config = dict(
    norm_eps=1e-05,
    qk_norm=False,
    bias='all',
    dataset='wikipedia_en',
)
Each number is 128 + 32 x the weight over its row's rms, rounded and kept within 0 to 255. Layers, rows and columns count from 0. The size above them is the row's rms in percent of the matrix's.

# layer 13 MLP down (transposed), 640x160, rms 0.268, rows 62-71, columns 0-159
size [ 96  86 100 102  99 102 106  98 103 104]
[[146 149  65 149  16 105 132 120 143 129 105 167 130 136 120  71  69 165 146 177 112 148 148 101 122 116  98 127  78 117  76 118  98 140 114 129  95 142 108 200 130 113 113 120 157 169 144  80 137 145  47 111 100 123 130 156  83 161 153 176  93 101 173 158 136  89 136  70 114  94 184 123 135  67 184 100 150 184 114 147 111 116  65 135 111 131 184 149 148 164 132 112  82 104  82 165 140 124 166 138 126 134 207  90 167 129 141 132 105 155  71 168 167 119 142 115 144 121 109  83 120 137  66 147 120  88 139  71 135 105 133 167 126 184 178 125 115 161 105 143 156 107 117 131 161 163 101 121 123 161  73 150 162 120 112 143  99 149 122 130]
 [119 172 151 189 109 100 156  99 129 136  88 198 100 190 118  95 119  94  90 163 163 114 122 136 133 133 116 103 123 124 113 172 137 113 113  67  87 144 106 145 177 137  92 130 128 136 143 160 112 118 183 118 122 199 119 122 140 180  90 105 153 131 103 129 171  62  96 137 153 192 203 168  80 167  51 107 150 123 117 177  78 145 128 122 145 170 111 135 151 162 199 140 184  94 165 138 122 116 140 159 158 152 144 118 128 104  95  71 142 139 110 110 176 103 176 105 158 137  79 147 121 160 169 161 161 136 135 114 126 169 119 121 187 103 126 145 145  87 118 143  71 146 144  95  76 106 131  90  94 187 130  67 117 118 140 136 114 128 137  51]
 [170 167  98 127 118 159 108 103  97 129 125 103 172 127 159 114 169 146 142 138 131 178  89 103 150 196 172 124 156 151 143 140 196 163 164  86 101 138 139 122  99 140 140  88 171 202 160 182 179 168 106  62 117  74 132 127 127 103  91 152 118 165 172 126 132 104 193 109 162 110 168 132  53 168 107 147 168 115 138 157 148 104 133 180 134 174 120  94 106 174 147 104 126 136 152 147  57 151 119 102 181 100 137  67 125 170 141 172 109 150  92 108 117 138 108 138 140 143  80 169  88 140 173 179 130  91 149  99 138 125 134 160  97 171 138 116 110 156 116 170 110 100  68 148  67 112 135 148 119 111 159  89 115 120 107 166 187 159  72 156]
 [112 123 142 141  94 114  74 121 137 147 153 160 134 111  83 147 161 135  83  93 175 126 151 158 171 133 137 180 103 194  88  85 132 118 121 109 151 167 158 203 104 198 110  65 114 106 149 107 163 115 125  92 187 150 106 127 115 188 116 134 163 178 145 100 116 166  94 149 137 193 152 125 106 138 132 157  78 121 154 132 153  87 104 116 129  71 125 113 105 191  92 191 110 169 133 106  71 104 134 104 107 138  82 106  84 146 111 135 174  64 109 152 121 161  87 168 106 176 120 138 127 149  71 155 153 129 129 133  88 166 141 150 156 141  52 116 130 107 139  72 117  40 129 114  87 132 127 108 161 158 181 122 128 161 147 142 126  81  98 167]
 [153 157  87 132  73 135  98 115 153  92 131 117  72  56 111 132 117 102 165 138 165  95 132  62 127  70 110  93 127 184 124 114  56 136 112 136  71 108  97 154 120 141  84 114 112 103  83 120 100 118  95 130 133  78 113 118 173 111 147  90 131 137 184 156  87 129  59  91 123 143 134 140 106 113 146  80  96 129 140 140 143  63 163  61  56 112  84 152 135 156 135 113 190  92 171 135  78 106 148 124 154 141 141 111 165 116 181 127 129 130  89 107 144 143 107 117 173 136  82 135 112 143 130 146  98  70 122 156 197 130 121 167 172 153 119 141 147  67 153 150 129 132 133 180 139 116 120 135 108  96 181 170 136 103 120 134 152  40 194  95]
 [ 89 127 154 161  83 126 135 151 174 151 121  97 140 111  63 125  95  75 136 151 154 129 171 100  98 137 148 107  87 158 106 129 158 156  73 132 155 135 181  48 111 132 113 113 157 121 169 109 152 123 149 110 181 109  86 100 187 110 183  91 114 142 118 121 123 119 148 114 189 193 182 139 149 154 154 150 145 217 156 171 178  70 115  80 110 136 125 110 150 138 114 150 102  95 143 121 131  86 140 119 112 202 133 204 130  87 140  92 100 137 144 141  83 159  84 118 115 101 151 103 108  97 139 176 211 119 132 144 133 208 182 124 144 110 123  87 121 162 160  78 135 119 153 104 134  94 104 136 159 150 138 117 158 172 103  89 166 143 134  84]
 [107  92 150 133 128 101  42 121 167 154 116 101 126 103  98 154 107 111  86 108 114 157 109 148 100 120 158 123 124 129 110 179 140 225  77 146  94 139 114 164 157 175 101  95 110 157 176 131 168 167 109 111 130 125 109 104 108 133  96  79 129  85  84 165  95 150  52 120 195  99 121 100 186 175 157 140 137  60 132  99 124 136  73 175 160 103 113  81 184 118  85 123 118 174 107  88  98 106 150  92  93 149  99  92  82  96 151 107 181  90 125 130 132  97 214 128 127 169 130 121  89 113  95 162  59  88 104  70 146 108 129 127 139 166 122 166 147 115 111 107 144  79 123 120 119 176  88 134 127 142 100  86 146 129 112 166 149 143 135 124]
 [110 115  55  86 170 131 211 120 173 157  89 118 147 156 170 145 130 111  85  86 217  71 133  94 126 163 115 145 112 116 105  62  92 129  90 142 142 108 108 179  69 146 109 134  98  56 105 159 107  90 180 188  98  72 139 152 118 133  77 154 139 142 124 140 139 122 122 123 151 149 123 104 160 133 136 142 131 108 114  96 123  93 150 138 145 107  91  64 121 149 130 149  99  73 133  90 130 108 163 142 155 161 137 137 131 130 144 104 145  85  60  64 123 161 158 112 137 122 116 159 138  73 188 126 114 140 128 144 186 148 149 179 201 123 138 153 100 153  88 115 124 135 120  99 141  84 174 188 116 105  56 126 129  94  98 128 149  96  95 154]
 [104  69 161 110 169 155 106 143  90  93 115 114 154 130 132 128 102 157 238 113 112 112 150  98  86 117 107 166 101 148  98 115 133 133 119 102 100 137 149 161 140 161 140 202  98 166 145 116 135 158 117 159 144 121 165  88 122 208 139  97 148 115 144 122 153  89 107 160 158 130  96 151 130 144  90 112  84 158 151 175 150  82 112 175 119 208  91 145 113  89 217 128 134 122 118 162  90 182  90 136 129 141 133  89 135 127 132 163 109 129 117 128 158  96 130 188  85 131  85 124  78  91 111 134 171  51 162 150 158 112  92 137 184 174 100 121 107 165 129 120 142  57 125 136 105 118 102 107 184  80  60 127 107  92 127 163 116  87 104 125]
 [114 134 113  80 141  81 133  89 136 146 137 146  59 130 129 127  93 158 125 127 142 133 189 136 153 160  89  75 101  79 141 120 191 127 161 115 134 102 126 126 152 165 110 125 171 114 173 127 130 170 134  37 116 221 171 176 155 179 169 122  89 162 105 117 137 171 144 154 155 146 135  65 149 120 121  83 163 149 155  86 213 141 123 123 131 135 128 144 116  58 136 157 127 108 106 124 132 115 173 114 161 176 156 130  87 143 111 184  92 144 133 138  67 148  98 106  83 113 124 114  92 168  88 125 106 118 153 153  86 121 109 166 150 172  99 124  34  99 146 152 127 128  86 156 186 133 133 191 134 107 163 113 129 151 130 105 111 129  62 118]]
# layer 13 MLP up, 640x160, rms 0.263, rows 63-72, columns 0-159
size [ 96  96  98  96 103 102 100 100 100 103]
[[ 98 108 101 109 143 125 103 158 101 122 133  51 151 130 159 128 125 179 142 113 102  60  99 139 179  41 120 138 122 132 178 138 115 116 107 106 153 139 155 143 164  74 127 104 151 146 143  98 134 113 157 134 140  96 116 161 124 126  64 144  74 149 151  96 103 153 118  80 140 105 102  82 148  93  91 179 124 146 116 144 158 135 143 156  86 110 166 168 110 179 152  93 126 167 129  96 109 181 116 151 124 149 144 131  56 118 153 104 125 102 214 140 162 148 128 165 127 101 162 101 158 140  73  85 156 184 160 124 136 210  82 134  98 127 134 120 132 102 140 140 161  89 141 189 187 184  91 133 109  87  73 138 151 173 178 147  79 117 196 132]
 [ 65 118 208 101 149 105 125 186 177  77 144 148 103 149 138 101  92 121 112 161  96  94 145 182 130 102 101 105  90 108 100 136 145 147 101 198  97 119 107  78 155 207 120 145 103 136 180 120 112 129 150 194  61 119 110 159 147 134 144 130 139 189  63 132 132 105  69 156 123 125 105 119 155 105 114 149 116 140 173 129 107  74 113 124 107 116 143 140 208 146 142 131  92 105  99 126 179 125 151  94  99  87 114 196 181  82  90  95 194 122 137 145 166 175 150 132 164 123 140 124 182 152  75 109 162 157 110 173 122 157 137 159 120 115 101 132 139 155 150 144 195 130 116 122 122 121  94 148 109 191 104 134 160 145 176 162  92  97 139 146]
 [151 144 129 152 139  68  86 195 103 113 137 214 132 122 122 143 115 168 107 127 121 143  74  69 118 163 139 192 156  92 129 118 126 125 122 153 130 145 132 185 158 133 137 118 181 150  87 133 144 111  94  99 139 136 199 184 125 127 142 124  94 131 142 168 104 146 145 113 147 144 160 144 107 147 174 107 156  99 132 147 177 144  76  98 201 112 152 118  80  93  92 156 189 134  98 119 186 100 174 146 118  66 111 135 150 160 159 109 160  73 140 158 136  88  87 208  81  83  29 119 128 145  80 132  94 139  90 116 156 112 170 121 114 118 118 118  98 107 108 129 181 120 127 102  97 125 163 182 155  70 149 140 150 117 132  83 123 103 123  90]
 [100 152  82 140 141 121 111  98 145 133 130  78 131 145  98 137 139 117 197  62 107  52 154 137 145 105 144 206 117 116 195  96  74 131  89  99  80 156 130 143 109 131 135 122  89 115 134 127 135 125 119  91 176 172  58 122 185 138  76  87  95 138 198 137 120 131  68 149 112 158 178  81 115 128 117 107 125 111 132  70 169 116 141 114 128 155  96 182 112 143 139  91 102 108 184 162 130 124  94 116 129 153 148 112  79 150 154 168 137 122 154  90 125 204  93 132 154 138 165 105 177 142 107 146 113 171 147 130 165 126 150 121  98 154 174  95 158 123 134 132  77 148 115 144 145 202 129 121  99  91 209 118 130 178 162 134  77 138 105 186]
 [119 135 175 137  99 127 124 140  76 110 113 187 156 126 124 154 126 116 110 139 171  82 124 106  96 148 149 164 169 187 122 108 107 166 187 136 116 131 172 136 162  86 155  82  92 171  93 100  89 141  82  68 158 144  73 139 193 114 127 107 156 144 151 142 131 132 156 131 122  88 120 152 102 142 117  50 108 151 120 127  66 131 161 160 131 122  96  73 142 135 125 114  92 148 153 113 121 117 121  70  91 123 203 138 148 181 118  61 125 129  92 181 122 168 135 133 129 149 156 185  64 141 135 105 158 139 145 148 154 185  95  57  87 104 155 101  57 205 139 116 132 152 155 132 102 150 121 166 129  72 173 122 117 162 104 182 157  92 111 158]
 [154 134 116 156 115 125 119 123 149 139 162 152 131 148 108 160 154 146 126 115 108 159  92 132 103 147 120 178 117 104 121 131 122  55 151 146 113 138 172 170 159 114 170 142 132 166  81 153  74  92 148 108 111 170 173 115 213 118 142 135 165 120  84 168 134 155 138  81 115 121 150 148 122  89 113  21 150 178 107 103 157  83  96 135 152 136 155 128 124 119 132 112  83 119 216 105 135 117 128 139  96 202 199 159 148 118  85 180  87 114  95 114 144 135 103  48 168  94 116  87 140 144 148 164  69 117 134 128 138 183 130  44 116 135 117 115 106 123  93 124  40 138 153 113 119 109 149 143 137 150 156 152 141 135 147 114  90 113 187  69]
 [172 190 131 129 134  87 112 171 131 171 125 168 121  99 158  84 157 118 157 163  93  99 109 143 125 160 141 114 157 139 114 155 168 159  74 100 110  78 174 150 107  87 123 147 178  73 165 121 107 116 126 129 117 135 159 124  81  44 165 142 116 159 189 143 103 105 124 177  88 169  97 110  93  93  94 140 113 129 135 163 171 120  91 104 130 117 109 161 154 144  88 166 123 153 155  93  90  74  86 164 106  88 127 147  92 104 120 128  86 181 196 140 195  78  95  90 159 157 108 117 155 191 105  53 154 124 153 162  90 152 139 128 130 209 172 143 113 115 115 154 139 139 157 111 168  88 107 140  67 123 187 157 151 138 153 126 111 101 138 128]
 [104 138  93 166 136  95 174 107 195 150 131  48 153 131 158 136 139 171 152 127 106 102  86 118 164 157 191 101  71 141 143 122 141 162  88 142  96 120 123  85 111 185 139 120 175  97  80 164  83  87 160 101 149 110 107  97 123 162 123 117 156  57 133  80 120  73 114 149 149 112 116  90  91 165 106 149  92 122 151 148 168 189 170 118  80 124 166  92 134 142 118 141  75  99 124 100 139 145 140 111 170 150 135 104 133 117 148 121 157 152 142 170 112  93 125  98 139 115 137 124 174 136 159 120 142 133 156 135 174 149 161 158 142 121 168 159 120 157 136  94 163 127  65  82 118 203  90 198  41 164 135 155  84 105 115 133 103  70 190 161]
 [112 100 157 126 115 132 132 121 107 130 147 130 136 121 170  84  77 148  98 173 124 182 137  85 103 141 153 134  47 111  97  86 210 151 154 201 135  90 127 113 113 139 104 131 119  84 129 106 138 167 163 142 203  84 156 107 120 147 172 152 125 204 127 142 137 123 107  70 137 195 133 140 121 134 111 116 135 133  65 129 144 127 110 203 119  51 122 151 113  91 204 118 163 130  75 120 127 157  95 182 123 123 115 102 138 119 154 158 137 108 163 152  91  97  97 102 153 113 151 154 127 111 115 128 192 102 148 148 115 125 181  71 130 132  96 150 114 128 148  96 110 153 196 203 104 143  93  94 108 109 112 152 134  58  74 132 109 143  75 124]
 [ 84 117 166 118 113 136 174  82 157  78 193  92  94 131 113 153 136  99 103 117 100 122 196 117 130 104 126  56 128 149 161  76 134  90 121  73 142 129 116 138 107 143  68  79 161 149 111 129  76  84 147  96 109 141 156 129 129 136 134 126 138 130 152  97 116 130 128 168 189 148 110 150  78 121 119  96 123 192  74 156 216 138 162 126 131 122 160 144 145  96  65 174 174  80 112 155 144 123 135 120 144 137 185 108  55 146 143 139 114 156 130 135  99 154  40 111 104 136 101 104 111 141  96 107 169 132 133 161  84 172 142 185 146 143 126 145 151 173 133 180 124 137 159 126 160 121  83 171 130  75 136  97 129 189 193  92 113 145 130 186]]